config.yaml
n_layer: 22
vocab_size: 2048
init_std_up: 0.0285
init_std_down: 0.00236
doc_mask: true
Each number is 50 + 15 x the weight over its row's rms, rounded and kept within 0 to 99. Layers, rows and columns count from 0. The size before them is the row's rms in percent of the matrix's.

# layer 7 MLP up, 640x192, rms 0.054, rows 535-571, columns 0-95
018:74 59 43 38 29 40 63 73 62 55 46 45 37 39 57 25 19 63 25 43 78 40 28 70 33 56 69 09 43 60 71 60 60 31 28 33 44 64 62 29 52 62 35 49 55 34 48 56 55 72 54 28 77 48 30 66 37 62 43 74 65 58 26 41 78 23 46 51 43 62 54 58 38 26 26 39 48 58 51 57 41 47 25 90 54 61 64 67 61 46 68 56 43 52 86 59
019:66 57 60 40 54 43 52 59 38 65 49 53 41 50 59 43 31 45 44 57 46 48 44 67 56 47 71 41 48 70 55 57 28 33 50 60 37 78 44 72 76 50 57 45 44 41 38 37 77 66 62 50 53 26 60 64 57 70 41 69 62 53 54 50 58 24 58 40 50 27 33 45 48 87 61 11 56 55 45 61 23 74 37 71 56 56 55 53 75 29 68 46 54 67 40 67
026:43 44 50 67 68 55 48 59 30 48 54 68 69 87 40 58 79 28 58 60 40 66 64 43 28 70 53 56 58 40 26 69 24 60 40 38 45 63 15 36 51 52 36 67 61 39 17 69 34 64 50 59 60 44 62 55 54 46 58 58 46 43 50 68 68 48 57 44 53 40 69 33 32 60 77 30 61 83 58 53 48 64 67 59 61 23 55 60 52 35 63 33 54 50 24 52
013:64 59 43 44 60 29 65 62 39 59 50 66 27 77 46 41 48 53 60 62 72 59 43 62 53 59 68 21 60 73 40 91 48 42 49 46 41 45 39 37 54 65 35 58 55 21 42 86 58 74 40 55 69 36 22 49 50 83 47 52 49 43 46 38 67 55 42 57 35 59 50 38 58 33 38 51 56 63 66 72 39 45 65 88 48 28 88 51 59 67 70 43 51 50 40 31
015:61 53 38 40 53 48 60 58 59 59 50 41 39 48 39 41 24 46 17 46 90 58 31 61 31 72 32 18 40 54 57 58 50 55 66 16 50 31 44 23 53 43 54 56 53 35 70 64 52 73 57 35 75 56 41 63 47 36 42 62 42 50 40 51 58 33 58 56 37 54 50 58 43 49 47 64 43 64 72 46 47 32 35 61 42 55 50 96 66 72 47 43 13 42 79 55
020:48 41 46 38 70 59 57 61 47 54 45 29 30 12 58 48 38 50 51 41 52 47 55 28 54 43 69 36 67 81 66 77 43 34 56 62 63 71 75 54 43 61 28 45 83 15 80 49 47 41 66 44 31 38 59 62 72 70 53 62 84 38 43 56 38 23 45 63 51 62 47 60 52 66 47 25 48 34 29 41 55 31 47 31 41 60 71 58 54 52 51 25 38 39 81 97
178:40 46 73 47 22 51 61 71 59 39 50 48 16 62 63 62 58 25 36 61 43 51 40 68 34 52 80 70 60 51 33 36 37 32 53 59 61 53 73 22 47 14 59 39 65 74 55 57 57 49 67 42 38 40 70 20 34 27 39 87 48 42 31 62 50 52 52 47 65 56 64 74 55 53 52 35 61 43 48 46 67 49 49 59 56 31 68 52 62 53 42 41 48 69 60 39
173:45 37 55 33 43 62 48 35 72 56 48 50 43 69 62 42 49 25 27 55 64 50 32 31 48 51 53 58 68 55 29 32 65 44 59 38 69 69 69 64 63 62 35 63 64 54 37 40 53 40 46 52 49 42 30 52 36 40 21 90 74 65 77 80 25 49 61 62 49 50 68 52 34 61 40 21 51 81 22 53 46 51 69 43 55 67 23 62 56 39 35 63 65 39 75 25
033:66 39 69 60 62 46 37 37 57 32 59 54 46 55 51 27 55 22 45 45 47 52 53 81 32 64 53 46 61 59 43 63 39 51 58 36 52 52 36 65 59 45 57 50 61 50 28 68 72 70 68 60 70 52 51 69 56 47 38 57 55 52 43 53 49 22 52 53 62 56 41 49 58 72 74 18 80 56 55 49 55 33 49 64 50 56 57 82 66 62 70 35 35 57 60 77
031:48 50 72 55 59 59 46 35 52 42 59 64 72 91 40 39 80 34 57 50 33 49 36 74 37 64 44 63 51 44 37 56 30 68 54 31 50 53 36 59 39 51 56 76 42 71 09 59 36 47 51 58 60 54 63 56 51 60 45 39 52 66 52 63 48 35 47 46 55 67 46 38 57 64 82 33 82 68 61 48 51 34 50 52 53 56 37 52 65 46 62 37 32 41 48 50
016:50 53 48 36 52 44 65 55 38 26 34 61 45 11 55 70 49 63 57 57 58 41 62 37 45 20 54 32 58 58 47 64 71 58 55 70 55 31 51 57 46 39 45 76 61 37 51 61 39 44 47 38 55 26 45 23 51 53 41 52 43 45 53 16 56 83 68 60 34 93 35 65 63 37 39 92 40 43 50 40 44 32 30 71 25 44 45 58 35 63 68 31 17 63 56 45
014:56 46 53 48 59 46 37 68 38 71 65 48 56 68 35 60 59 37 35 45 56 62 55 62 65 50 46 54 57 49 56 40 18 73 47 50 36 55 46 49 49 37 84 42 43 53 35 50 44 67 47 69 52 41 71 69 34 50 50 43 56 65 26 69 49 07 59 33 49 26 44 47 63 70 59 18 69 58 34 55 49 47 63 42 52 52 44 60 79 19 63 40 45 51 36 38
014:56 68 81 35 32 47 27 44 85 74 82 61 53 94 44 56 46 59 58 41 49 66 50 78 44 52 46 43 33 50 31 57 29 61 33 62 39 53 31 53 83 34 39 51 22 72 32 38 45 50 30 26 35 34 32 71 39 27 32 45 54 75 55 33 66 53 54 35 45 48 75 40 62 39 49 54 59 34 62 58 56 72 28 59 48 57 24 24 52 57 48 47 39 27 48 61
168:45 60 74 56 56 57 20 43 86 41 41 64 40 52 54 72 49 64 49 75 40 52 41 55 26 50 45 50 42 72 54 02 56 31 46 44 61 68 71 45 46 46 40 49 78 49 69 51 51 61 43 41 62 30 66 38 56 46 24 64 48 28 48 77 54 74 39 28 73 87 69 70 70 52 47 23 49 59 28 66 65 18 58 51 64 45 47 44 56 44 39 74 66 38 74 30
014:61 57 56 26 66 59 26 63 56 61 75 30 27 32 50 50 51 48 30 61 72 59 24 61 45 72 53 13 74 55 39 67 33 41 47 49 63 34 63 53 48 45 64 79 70 34 53 65 66 62 49 31 42 25 43 57 46 31 36 48 47 51 35 53 25 61 48 26 45 43 47 48 60 92 68 43 55 42 53 64 42 51 27 58 41 53 59 82 75 37 61 23 35 46 54 39
012:54 39 52 34 61 35 38 54 38 51 87 35 26 66 46 55 35 27 32 44 59 42 45 72 45 84 46 30 53 31 49 33 41 53 37 80 52 67 62 70 75 34 63 42 43 51 29 56 38 70 40 25 64 42 47 44 35 63 62 49 33 59 49 69 46 41 54 16 48 41 36 19 66 54 68 26 61 48 59 52 53 57 37 59 71 50 23 42 78 26 46 44 47 25 54 42
013:47 71 36 38 57 40 62 44 90 71 71 45 42 66 45 36 25 65 41 41 28 58 28 81 32 56 56 19 38 55 41 56 33 47 44 41 51 33 39 54 56 45 47 60 39 65 42 40 60 42 45 21 44 28 34 87 31 49 31 47 51 70 39 50 53 58 60 15 56 45 47 47 42 60 69 48 62 51 70 67 26 57 18 80 51 60 22 63 53 46 51 46 38 30 74 42
174:55 54 62 18 52 42 38 33 26 72 64 31 55 47 47 51 61 32 47 38 49 58 22 39 46 32 56 62 46 41 58 65 55 54 52 58 59 54 45 44 50 58 48 51 65 30 43 49 46 78 40 62 44 53 75 57 66 65 73 45 81 40 64 66 41 67 66 43 53 43 58 51 58 38 68 20 68 83 69 58 55 21 62 53 57 39 54 56 87 44 42 49 60 43 56 48
176:52 47 54 26 36 25 86 38 73 34 48 47 62 47 61 52 42 39 44 52 40 48 27 59 81 52 23 62 54 50 58 32 74 44 61 45 66 49 49 35 77 17 30 61 45 45 63 54 37 58 72 59 49 33 54 47 34 72 70 64 57 53 55 29 33 41 53 55 73 46 72 55 30 26 54 48 33 42 16 80 64 63 47 54 64 28 61 49 48 46 35 50 52 44 44 34
012:55 42 62 64 59 51 22 66 59 54 51 42 44 62 46 43 67 32 65 59 37 65 45 74 45 62 42 38 62 33 37 61 61 45 40 46 62 34 47 58 56 42 71 40 64 51 31 95 72 56 39 56 64 21 29 65 57 36 35 33 42 74 31 41 48 61 41 51 61 47 39 50 65 34 55 69 70 43 57 40 76 47 48 79 51 51 73 67 69 65 55 60 45 48 54 29
022:55 47 51 65 73 56 57 44 69 54 49 42 42 42 53 30 46 47 39 56 46 57 41 39 43 56 68 46 53 71 42 63 31 44 44 29 50 67 47 51 62 68 54 30 73 31 74 53 67 38 53 62 48 42 61 81 60 57 55 77 85 46 34 66 52 37 51 58 35 25 72 63 25 52 44 06 54 44 58 53 52 57 67 59 52 43 89 65 57 45 45 32 57 59 70 72
182:53 72 31 46 36 83 46 49 62 47 52 24 72 43 59 22 31 35 38 45 62 53 36 16 60 51 58 56 46 51 36 77 46 29 52 50 58 36 49 67 48 32 46 65 51 78 51 49 59 51 44 52 49 44 42 61 42 47 55 18 62 49 45 23 56 28 48 62 72 48 47 80 38 42 50 62 49 64 53 38 58 36 62 58 68 81 43 74 78 55 54 44 34 51 35 30
018:48 49 67 78 63 50 49 57 64 59 45 35 51 58 42 56 68 36 65 34 58 58 71 44 38 65 37 44 64 25 53 72 53 40 39 45 57 39 58 41 64 79 34 54 79 30 36 79 06 57 41 25 46 43 21 56 51 35 54 66 52 60 35 43 57 48 62 53 50 59 66 54 58 06 74 63 45 63 54 47 84 40 48 54 56 38 64 62 47 63 36 34 38 28 85 59
015:46 49 41 55 71 45 61 91 34 63 43 45 47 60 44 51 59 33 54 40 43 58 61 54 44 77 50 26 60 55 66 65 49 40 47 48 43 49 42 36 46 59 53 52 83 24 31 87 30 69 48 59 73 31 37 72 53 66 47 59 64 73 19 38 62 20 57 44 51 50 47 44 54 42 65 51 55 74 53 49 63 25 56 68 52 58 62 67 80 35 79 44 26 28 92 68
017:48 32 56 39 47 54 44 28 51 30 55 54 29 30 52 21 50 58 29 55 50 65 35 55 35 58 61 47 55 76 49 41 68 33 40 63 71 75 57 41 39 45 34 56 57 28 49 47 87 59 66 41 55 67 47 45 52 57 52 55 51 16 53 59 36 45 40 50 50 63 45 51 39 89 58 18 60 54 31 54 38 66 37 49 55 59 59 45 35 40 67 52 85 74 39 55
021:49 46 63 55 54 50 43 43 37 49 64 65 77 81 38 40 70 46 55 55 46 61 41 43 45 75 49 59 60 57 32 58 36 41 35 63 60 84 29 46 40 72 36 75 51 37 26 47 49 57 44 48 49 57 40 54 53 69 57 58 37 35 57 56 65 44 51 44 60 53 47 22 29 59 75 28 66 65 63 57 40 60 74 66 76 38 65 19 58 39 47 49 70 42 40 50
023:58 56 42 64 57 40 51 57 51 59 45 57 45 54 48 70 45 56 58 58 52 43 54 44 61 59 44 32 51 36 51 60 64 44 38 80 37 40 40 52 65 49 29 62 50 38 65 60 12 37 33 29 54 31 26 48 46 66 54 44 27 66 50 29 72 77 44 51 40 58 57 46 61 00 39 76 44 32 58 40 57 38 58 64 46 41 64 31 48 69 39 43 26 29 66 37
035:53 49 31 46 50 43 60 71 64 57 48 42 20 16 54 68 36 52 41 48 68 45 58 37 48 44 40 15 57 35 60 45 72 44 47 50 40 22 61 30 58 35 50 46 48 31 75 58 43 55 44 36 53 35 32 55 32 30 33 48 43 57 33 37 40 56 50 37 29 56 45 66 53 27 32 85 36 36 50 43 55 38 41 51 37 58 39 71 48 54 56 48 18 44 77 43
012:56 38 40 27 72 56 64 48 54 41 42 54 23 34 70 39 47 65 39 58 65 48 25 58 48 54 56 20 57 52 37 59 58 34 31 44 59 43 40 37 47 72 49 33 42 00 87 61 66 68 56 57 57 54 23 55 52 78 48 77 56 34 66 37 59 58 43 76 37 61 29 38 23 37 38 56 31 36 65 43 43 28 46 77 56 39 72 75 58 68 36 56 53 59 58 57
169:65 69 28 60 64 53 68 53 55 42 58 30 37 51 55 35 51 34 17 34 76 54 55 48 16 20 52 68 45 73 37 58 36 51 46 58 45 43 55 62 81 60 61 69 70 28 49 24 48 36 50 93 27 60 55 40 56 74 64 45 69 38 56 58 41 17 31 64 36 41 46 54 50 58 73 59 40 62 30 36 55 48 39 75 42 47 46 58 40 46 44 51 63 56 57 40
169:49 34 60 60 37 33 30 47 25 53 52 51 69 45 29 40 51 38 70 65 41 58 33 14 39 29 75 72 40 49 50 39 57 70 17 76 37 24 67 41 48 48 18 53 48 53 98 62 39 61 64 78 60 57 53 66 30 46 49 49 85 39 57 68 24 53 66 40 65 50 48 52 32 54 49 39 69 52 31 26 55 60 71 56 44 29 53 69 60 44 46 37 82 43 50 46
019:39 54 46 56 77 81 47 37 50 35 57 35 53 47 43 38 61 57 39 51 49 65 56 37 20 47 37 51 71 35 21 65 26 60 36 43 59 33 29 40 51 47 46 76 59 33 49 72 29 41 49 46 47 40 58 43 35 34 55 62 53 44 40 41 64 78 75 56 38 66 77 50 31 19 63 65 48 47 78 47 63 46 75 51 58 15 64 63 40 63 33 36 36 41 45 27
170:85 58 55 35 56 44 56 61 61 38 35 47 39 43 40 61 61 41 16 54 55 57 81 29 58 64 48 36 18 38 47 37 28 18 63 48 64 73 24 78 50 52 29 83 48 56 41 48 80 76 39 41 46 37 72 64 61 33 44 47 48 42 36 32 67 51 43 34 58 49 66 54 21 51 47 36 44 65 23 82 53 46 54 80 56 66 33 72 60 52 36 62 61 56 10 60
184:65 72 19 64 47 46 45 35 64 78 51 24 73 40 37 52 58 58 41 51 64 46 25 11 12 70 40 76 41 63 55 58 61 47 32 74 66 27 50 53 67 47 66 68 76 90 62 50 18 66 62 63 59 49 60 63 61 48 69 39 38 51 53 17 67 46 61 30 45 25 57 62 28 79 71 37 66 40 50 61 34 43 46 48 53 59 44 58 39 60 49 47 46 55 46 64
013:51 51 34 44 61 26 90 55 29 30 47 55 51 71 59 48 45 38 46 32 50 36 58 39 53 81 53 44 60 37 40 42 52 60 43 43 40 51 46 31 22 61 40 37 48 32 45 84 43 83 66 81 73 63 64 44 40 56 34 60 41 48 75 73 62 54 30 56 69 50 49 38 26 54 55 36 51 63 54 71 31 58 53 46 49 18 37 64 52 28 58 71 47 69 52 26
016:60 50 70 59 52 55 39 50 68 60 47 38 55 66 45 54 56 29 44 57 51 56 61 59 61 39 40 57 54 31 46 41 28 77 57 17 39 49 34 58 51 37 79 46 50 74 33 46 49 41 37 75 44 58 79 71 64 25 51 52 63 54 36 65 30 33 61 46 38 11 64 67 61 60 46 30 54 36 47 59 59 67 69 36 43 61 58 66 67 35 54 47 54 60 29 56
024:47 58 59 54 51 44 62 53 69 39 56 62 48 69 44 16 43 40 76 21 26 32 49 71 45 83 51 43 51 54 41 57 42 45 39 23 58 62 54 45 42 59 30 45 42 45 24 80 50 70 56 54 73 63 45 70 28 45 37 75 59 60 51 58 58 27 33 55 57 61 60 53 26 56 64 15 89 63 49 62 54 33 41 46 62 44 37 50 48 37 65 50 30 43 78 73
# layer 7 MLP down (transposed), 640x192, rms 0.0435, rows 535-570, columns 0-95
011:54 47 24 45 47 60 29 58 31 18 48 82 38 51 54 52 73 62 58 55 33 70 69 38 55 51 59 50 67 52 38 35 16 70 40 35 45 66 74 71 58 56 63 57 49 71 39 58 35 41 53 60 57 47 55 38 55 60 58 35 43 39 56 56 47 46 64 67 57 33 47 47 65 69 36 80 32 24 47 69 37 77 57 17 79 32 55 14 27 66 47 68 48 63 36 80
010:35 60 50 60 44 72 18 76 47 27 52 58 71 50 32 31 74 30 44 59 48 51 66 56 46 60 67 60 52 78 47 37 30 50 55 66 31 25 68 52 47 55 34 70 42 75 56 62 25 37 52 69 58 54 50 27 69 46 62 46 33 29 45 58 46 52 61 49 69 58 41 54 56 34 35 54 23 55 37 26 60 75 57 37 32 51 56 50 20 89 42 59 42 41 44 56
013:40 84 46 43 38 67 43 59 55 41 54 46 68 56 58 25 45 55 42 45 49 49 28 79 66 44 50 35 27 64 61 21 57 53 55 73 29 35 56 61 25 21 55 44 53 62 81 26 60 38 47 53 32 57 47 59 42 48 74 59 58 27 43 31 55 32 51 50 73 35 45 53 39 47 40 33 72 33 60 33 30 34 52 36 32 76 50 59 38 49 33 51 44 41 85 60
010:47 66 45 18 42 71 34 78 26 56 60 53 44 46 43 57 55 53 32 35 42 77 57 63 68 45 72 57 58 74 27 48 46 57 43 62 40 48 53 59 50 36 74 55 66 63 86 47 46 43 31 50 30 50 56 64 62 35 56 40 48 27 46 64 40 50 57 25 57 22 65 71 41 60 42 43 39 48 19 65 40 54 36 16 53 49 52 39 37 66 49 58 45 08 67 74
009:47 55 38 05 61 41 70 48 44 50 39 60 61 32 68 32 51 58 30 43 52 59 59 74 62 44 71 76 59 64 54 61 33 58 31 27 54 84 54 64 43 49 65 77 40 70 57 33 37 38 42 55 54 42 66 39 56 63 59 37 67 70 48 52 40 45 56 47 45 39 49 60 40 70 44 64 56 63 30 61 75 79 67 43 79 17 56 19 30 39 45 66 79 56 45 72
011:45 53 42 57 48 48 56 39 51 45 55 66 61 76 30 59 74 61 42 23 43 67 56 63 56 57 26 49 52 61 49 64 55 52 55 71 57 40 28 48 50 44 71 41 30 66 52 45 48 25 32 57 69 72 58 51 53 38 64 36 26 32 38 64 33 58 19 48 62 35 41 48 33 39 38 81 46 20 49 51 54 48 61 65 52 87 54 44 51 64 41 74 32 72 37 37
198:55 65 23 68 62 54 55 24 35 35 52 57 78 10 39 39 27 52 37 31 66 34 61 31 46 73 45 36 47 51 53 34 64 46 50 44 42 63 39 62 56 63 39 43 70 44 63 34 78 60 28 67 53 41 54 71 49 58 58 46 71 59 77 48 47 48 33 40 28 51 37 27 59 43 42 73 25 56 41 50 38 58 56 51 35 87 31 28 45 39 51 60 53 47 59 66
167:60 59 42 58 53 57 59 60 25 40 44 18 82 58 59 60 52 90 70 48 54 49 82 67 36 32 31 43 45 80 72 34 47 47 25 69 82 63 32 49 38 53 58 52 39 66 35 49 66 53 33 31 53 45 52 39 62 57 61 45 50 49 40 31 65 41 40 51 72 36 83 44 52 31 44 53 66 67 72 58 65 52 63 55 35 48 88 34 12 58 45 38 45 78 19 52
017:37 65 54 32 54 47 35 79 35 68 60 38 76 36 51 40 51 58 51 55 25 54 29 34 59 36 57 68 39 54 51 27 51 47 45 50 28 51 58 53 38 63 33 58 52 71 66 23 40 47 18 54 64 34 52 42 59 43 83 69 60 57 68 21 37 66 39 56 34 31 60 52 41 30 71 56 46 45 48 34 44 83 63 39 60 38 44 28 49 31 15 52 53 38 37 62
016:42 54 54 42 58 58 29 71 71 66 67 26 67 14 76 28 32 48 41 50 55 52 55 16 75 18 68 31 58 57 57 25 40 34 50 58 28 38 42 49 38 61 60 58 73 53 83 42 54 47 48 45 42 53 44 54 57 28 70 80 56 42 56 21 48 43 58 65 49 57 72 60 35 43 53 41 45 38 45 41 46 51 67 53 46 44 63 64 59 44 20 50 59 33 53 61
011:56 36 39 69 33 61 34 34 24 49 56 55 35 76 56 58 59 51 23 28 67 60 49 55 49 52 58 48 62 28 37 23 49 54 33 46 54 56 43 37 60 64 40 37 60 40 74 55 48 59 63 76 36 78 73 80 45 52 71 59 51 42 26 56 63 47 59 54 47 26 92 38 42 54 50 46 73 39 33 53 43 30 58 10 54 37 42 39 62 39 78 58 68 47 29 53
008:35 41 65 55 59 40 21 66 62 38 52 49 69 40 48 39 73 38 43 73 54 53 62 51 75 54 51 55 39 73 69 53 55 31 52 56 26 31 59 62 43 61 37 61 38 61 74 34 53 23 45 59 48 34 28 38 94 71 51 38 42 44 47 58 40 61 64 35 61 74 15 51 53 53 42 47 38 48 70 37 39 66 46 67 45 66 58 49 12 83 36 60 31 33 68 58
009:38 54 60 42 53 57 45 59 43 28 52 64 57 36 53 48 30 34 52 48 32 30 74 36 55 66 70 66 48 59 75 49 39 37 84 47 44 60 72 28 49 73 79 48 70 75 51 92 62 56 57 77 66 53 80 23 38 55 37 43 50 53 74 51 67 45 66 48 65 49 40 52 63 54 61 35 18 70 66 63 43 71 49 46 47 71 85 84 53 47 55 23 37 37 49 41
168:64 40 29 47 52 54 77 50 57 70 55 45 74 40 30 19 46 37 46 52 54 64 45 39 73 61 53 59 55 29 70 80 43 58 46 50 53 44 24 38 70 57 57 69 25 52 53 34 53 44 40 49 42 79 40 48 73 57 69 28 41 73 70 32 57 32 70 61 25 29 38 44 19 41 58 52 59 55 51 57 44 82 60 39 46 67 51 32 37 42 58 18 43 72 57 68
008:43 54 48 47 61 67 51 57 15 19 46 57 67 33 31 39 51 69 39 44 64 49 65 70 74 39 51 76 32 63 44 69 52 68 37 47 33 38 57 44 47 53 57 58 16 81 56 41 44 44 48 59 23 43 35 41 32 53 54 49 52 34 27 59 52 49 59 55 60 44 45 64 57 60 15 46 47 47 40 39 34 78 54 57 42 46 70 26 35 63 34 64 67 48 60 63
009:31 52 71 45 60 34 32 68 58 58 55 47 67 21 33 35 65 47 55 55 70 50 27 39 59 73 62 51 54 64 41 45 30 38 67 13 52 55 69 27 48 59 58 66 49 45 59 42 50 44 28 45 53 29 44 29 53 66 37 64 46 52 49 42 52 52 60 62 37 47 38 69 47 61 30 30 31 57 43 49 44 67 80 49 28 53 77 34 20 49 40 60 23 71 60 28
008:28 59 54 20 53 52 58 73 41 27 45 61 57 22 50 35 46 37 54 89 48 24 67 35 48 52 78 46 36 43 47 47 46 69 58 37 39 71 71 29 39 54 78 62 63 73 20 64 44 63 70 51 38 54 51 24 38 35 43 28 51 57 65 33 38 42 59 64 36 52 46 59 82 58 52 56 25 62 67 62 46 73 49 34 57 20 66 59 56 56 53 48 48 55 54 30
164:55 36 33 54 70 43 35 80 55 20 52 74 53 58 56 60 35 74 66 57 57 41 55 54 55 26 48 29 53 56 31 23 46 37 49 72 43 38 73 38 61 52 88 34 43 58 40 34 47 23 85 38 54 39 38 50 62 24 40 49 31 45 20 35 40 73 27 77 33 76 42 66 52 48 54 51 53 51 39 40 35 52 49 33 36 59 51 55 71 67 60 47 39 28 36 57
181:41 50 12 62 59 52 55 27 30 77 65 26 36 41 71 39 66 72 54 29 52 53 39 59 34 42 36 62 42 60 32 58 86 99 34 59 53 40 62 34 68 46 81 57 79 44 58 91 42 41 56 40 42 67 58 69 51 39 24 35 55 63 41 57 28 38 51 33 46 44 22 61 55 62 51 39 74 28 59 59 21 47 73 34 50 65 54 47 47 51 59 38 52 40 35 69
009:40 41 69 41 45 46 54 57 34 54 18 45 47 31 48 53 47 65 57 70 45 39 65 38 67 38 32 60 44 15 62 55 59 52 50 48 43 61 63 39 48 58 43 55 36 70 73 16 37 50 47 31 41 48 15 43 47 65 52 62 54 61 47 49 51 46 61 30 51 36 53 21 60 48 69 29 49 61 54 70 12 65 45 46 55 32 46 60 38 58 38 43 43 28 51 49
011:66 86 49 39 23 36 53 68 34 26 44 47 50 38 54 24 58 54 69 44 43 62 66 53 28 57 61 56 39 59 64 51 73 48 65 63 42 30 42 74 19 35 43 52 55 75 32 40 35 30 49 49 72 55 49 47 52 60 52 43 46 36 55 45 32 41 33 48 73 57 07 32 78 59 57 67 47 41 57 53 54 61 36 63 67 77 44 50 45 69 48 65 27 51 45 46
207:50 37 80 62 54 30 76 62 42 62 77 53 44 47 18 52 45 18 37 42 47 54 61 45 64 33 52 45 46 45 49 50 49 36 34 17 35 72 55 32 46 66 36 55 40 31 79 47 59 55 51 60 51 45 64 63 61 39 64 42 44 29 82 57 29 42 38 26 25 54 56 42 43 69 32 25 35 56 64 47 43 47 30 47 28 62 43 10 25 35 49 32 73 32 65 42
011:47 56 58 19 37 49 66 34 50 47 44 57 52 56 75 37 53 63 71 47 34 37 52 42 46 52 44 44 40 47 41 37 68 71 59 62 72 39 41 50 41 29 56 59 64 60 61 29 87 51 47 77 35 48 85 40 10 44 45 48 44 74 41 44 58 50 35 38 62 30 45 52 50 75 56 53 54 17 79 75 17 39 50 46 59 75 41 52 43 59 30 47 61 63 40 52
009:20 57 67 34 54 52 53 54 50 51 46 65 54 49 58 43 72 63 43 72 49 80 58 58 86 49 33 56 42 43 24 60 35 56 32 46 45 54 52 58 52 36 48 60 42 68 81 21 39 15 46 54 38 46 33 36 53 56 64 53 33 24 31 56 40 39 47 48 66 26 57 53 46 89 56 54 43 26 51 58 33 62 42 50 56 81 39 43 25 97 41 55 31 49 64 48
010:28 58 52 40 53 82 61 72 38 47 51 60 54 59 30 67 61 70 52 40 46 31 49 38 45 52 36 39 46 38 58 59 46 43 52 43 49 70 63 64 47 56 52 47 36 74 33 59 43 23 39 40 70 43 29 64 49 26 66 35 56 53 53 33 56 32 46 84 39 46 54 32 58 21 28 62 40 22 43 24 41 27 67 33 37 32 51 47 49 41 38 72 54 45 57 56
011:43 70 71 33 07 85 57 79 68 48 59 45 64 35 51 29 37 43 54 52 55 44 61 47 67 33 68 39 50 76 47 52 29 13 50 50 43 37 47 43 24 46 65 68 55 90 55 72 51 34 48 38 40 51 57 47 36 39 38 75 49 33 60 70 43 45 51 40 73 47 60 54 36 49 40 40 41 21 32 41 39 47 64 33 50 68 52 64 42 44 45 74 42 31 74 58
010:40 37 62 32 34 45 65 49 56 49 38 58 26 58 55 47 63 37 39 24 34 65 66 58 40 61 63 63 79 38 43 53 18 58 71 36 66 65 46 32 57 45 82 37 60 62 45 74 63 70 64 50 58 69 65 55 44 47 07 65 42 53 42 44 58 27 60 42 58 24 69 54 55 81 58 54 43 52 46 78 28 51 36 29 73 92 45 66 54 39 66 59 46 56 56 48
017:39 33 53 48 57 30 63 21 28 51 36 68 45 72 29 60 62 43 27 74 62 65 36 85 44 74 45 70 54 23 58 64 35 65 54 30 72 86 55 51 58 53 45 37 56 65 47 47 60 57 55 67 32 50 50 48 56 84 49 41 51 63 34 57 62 79 49 53 48 40 51 34 56 72 45 54 65 53 47 65 34 65 50 51 69 31 56 23 32 50 67 51 63 75 37 50
008:59 71 55 44 46 23 38 61 39 45 48 38 47 42 43 55 59 72 45 30 53 98 40 67 46 41 43 59 72 34 49 50 26 48 61 39 60 69 66 67 32 53 57 63 62 62 58 31 46 20 39 20 64 43 58 59 63 47 51 23 61 42 50 48 48 65 45 43 34 37 81 58 55 40 39 64 51 57 25 66 67 51 68 28 55 36 07 31 45 32 34 65 52 22 43 63
148:64 35 53 76 70 47 63 60 38 61 76 69 53 46 60 34 51 68 72 60 28 72 35 44 65 73 49 43 58 37 61 47 38 56 50 58 59 36 53 50 63 61 62 45 65 71 42 68 39 52 26 42 67 64 63 40 34 55 38 37 25 54 79 53 45 59 24 42 76 46 39 65 40 18 65 49 68 54 65 67 39 35 43 44 51 67 49 56 30 43 39 62 15 63 49 44
180:57 57 21 61 62 87 69 34 71 34 36 53 40 52 58 61 47 31 51 40 43 41 61 61 61 48 40 04 53 51 44 58 58 34 52 32 51 57 55 50 35 57 69 35 69 48 35 31 69 30 52 32 36 55 39 23 61 58 63 63 17 52 38 40 79 26 43 54 40 53 77 53 41 41 37 62 36 64 69 70 60 48 34 37 75 59 43 30 40 69 47 77 36 59 52 37
010:76 66 67 53 38 55 60 31 46 52 33 51 38 38 72 38 48 77 73 35 61 57 31 52 60 50 85 37 42 42 73 29 64 41 46 53 42 70 44 48 22 51 51 27 72 57 68 28 76 57 54 56 56 18 50 81 51 44 66 51 62 71 48 33 57 33 36 41 36 23 79 60 57 65 46 28 76 48 43 38 33 30 54 34 56 70 54 48 66 40 69 52 58 42 75 74
183:37 48 55 34 54 52 69 24 57 67 59 73 57 48 46 50 48 41 85 46 50 43 25 79 62 41 83 53 68 60 57 66 75 65 51 67 66 55 56 12 56 67 43 51 58 09 58 53 15 14 61 50 41 73 32 41 36 44 42 67 28 51 55 43 44 34 36 54 52 44 42 41 59 65 34 52 56 55 66 36 50 45 42 17 38 35 50 36 46 53 68 47 72 50 79 73
182:48 55 39 73 43 56 31 28 22 62 50 56 67 18 21 73 13 43 68 65 54 65 47 69 62 59 50 54 43 66 71 26 43 66 55 41 68 70 63 26 50 60 54 40 66 17 74 73 54 14 46 67 54 65 49 52 44 53 34 55 58 68 75 85 23 18 22 39 63 45 67 39 33 58 41 58 70 38 58 24 45 53 43 63 53 78 71 58 61 46 28 39 81 69 58 63
009:53 67 84 40 39 64 54 45 36 70 56 54 63 38 32 66 36 39 41 84 57 76 25 78 53 21 62 57 50 49 21 35 27 54 48 34 72 79 35 63 54 27 64 52 54 23 66 30 43 30 39 19 36 52 54 57 72 65 72 28 49 19 41 41 47 48 48 48 34 47 52 60 61 31 37 68 72 46 34 37 55 50 59 42 65 62 42 37 43 56 48 44 48 67 65 58
009:38 62 45 52 43 42 50 44 53 35 57 37 54 32 65 37 53 28 48 59 59 32 58 41 49 49 69 70 34 69 83 38 74 57 45 70 25 19 40 68 31 59 19 62 40 52 37 31 41 42 70 45 53 50 27 39 50 55 44 62 46 54 63 39 49 51 51 60 69 70 12 41 67 45 60 36 46 73 69 49 38 54 24 71 39 54 74 39 47 58 45 36 44 41 57 51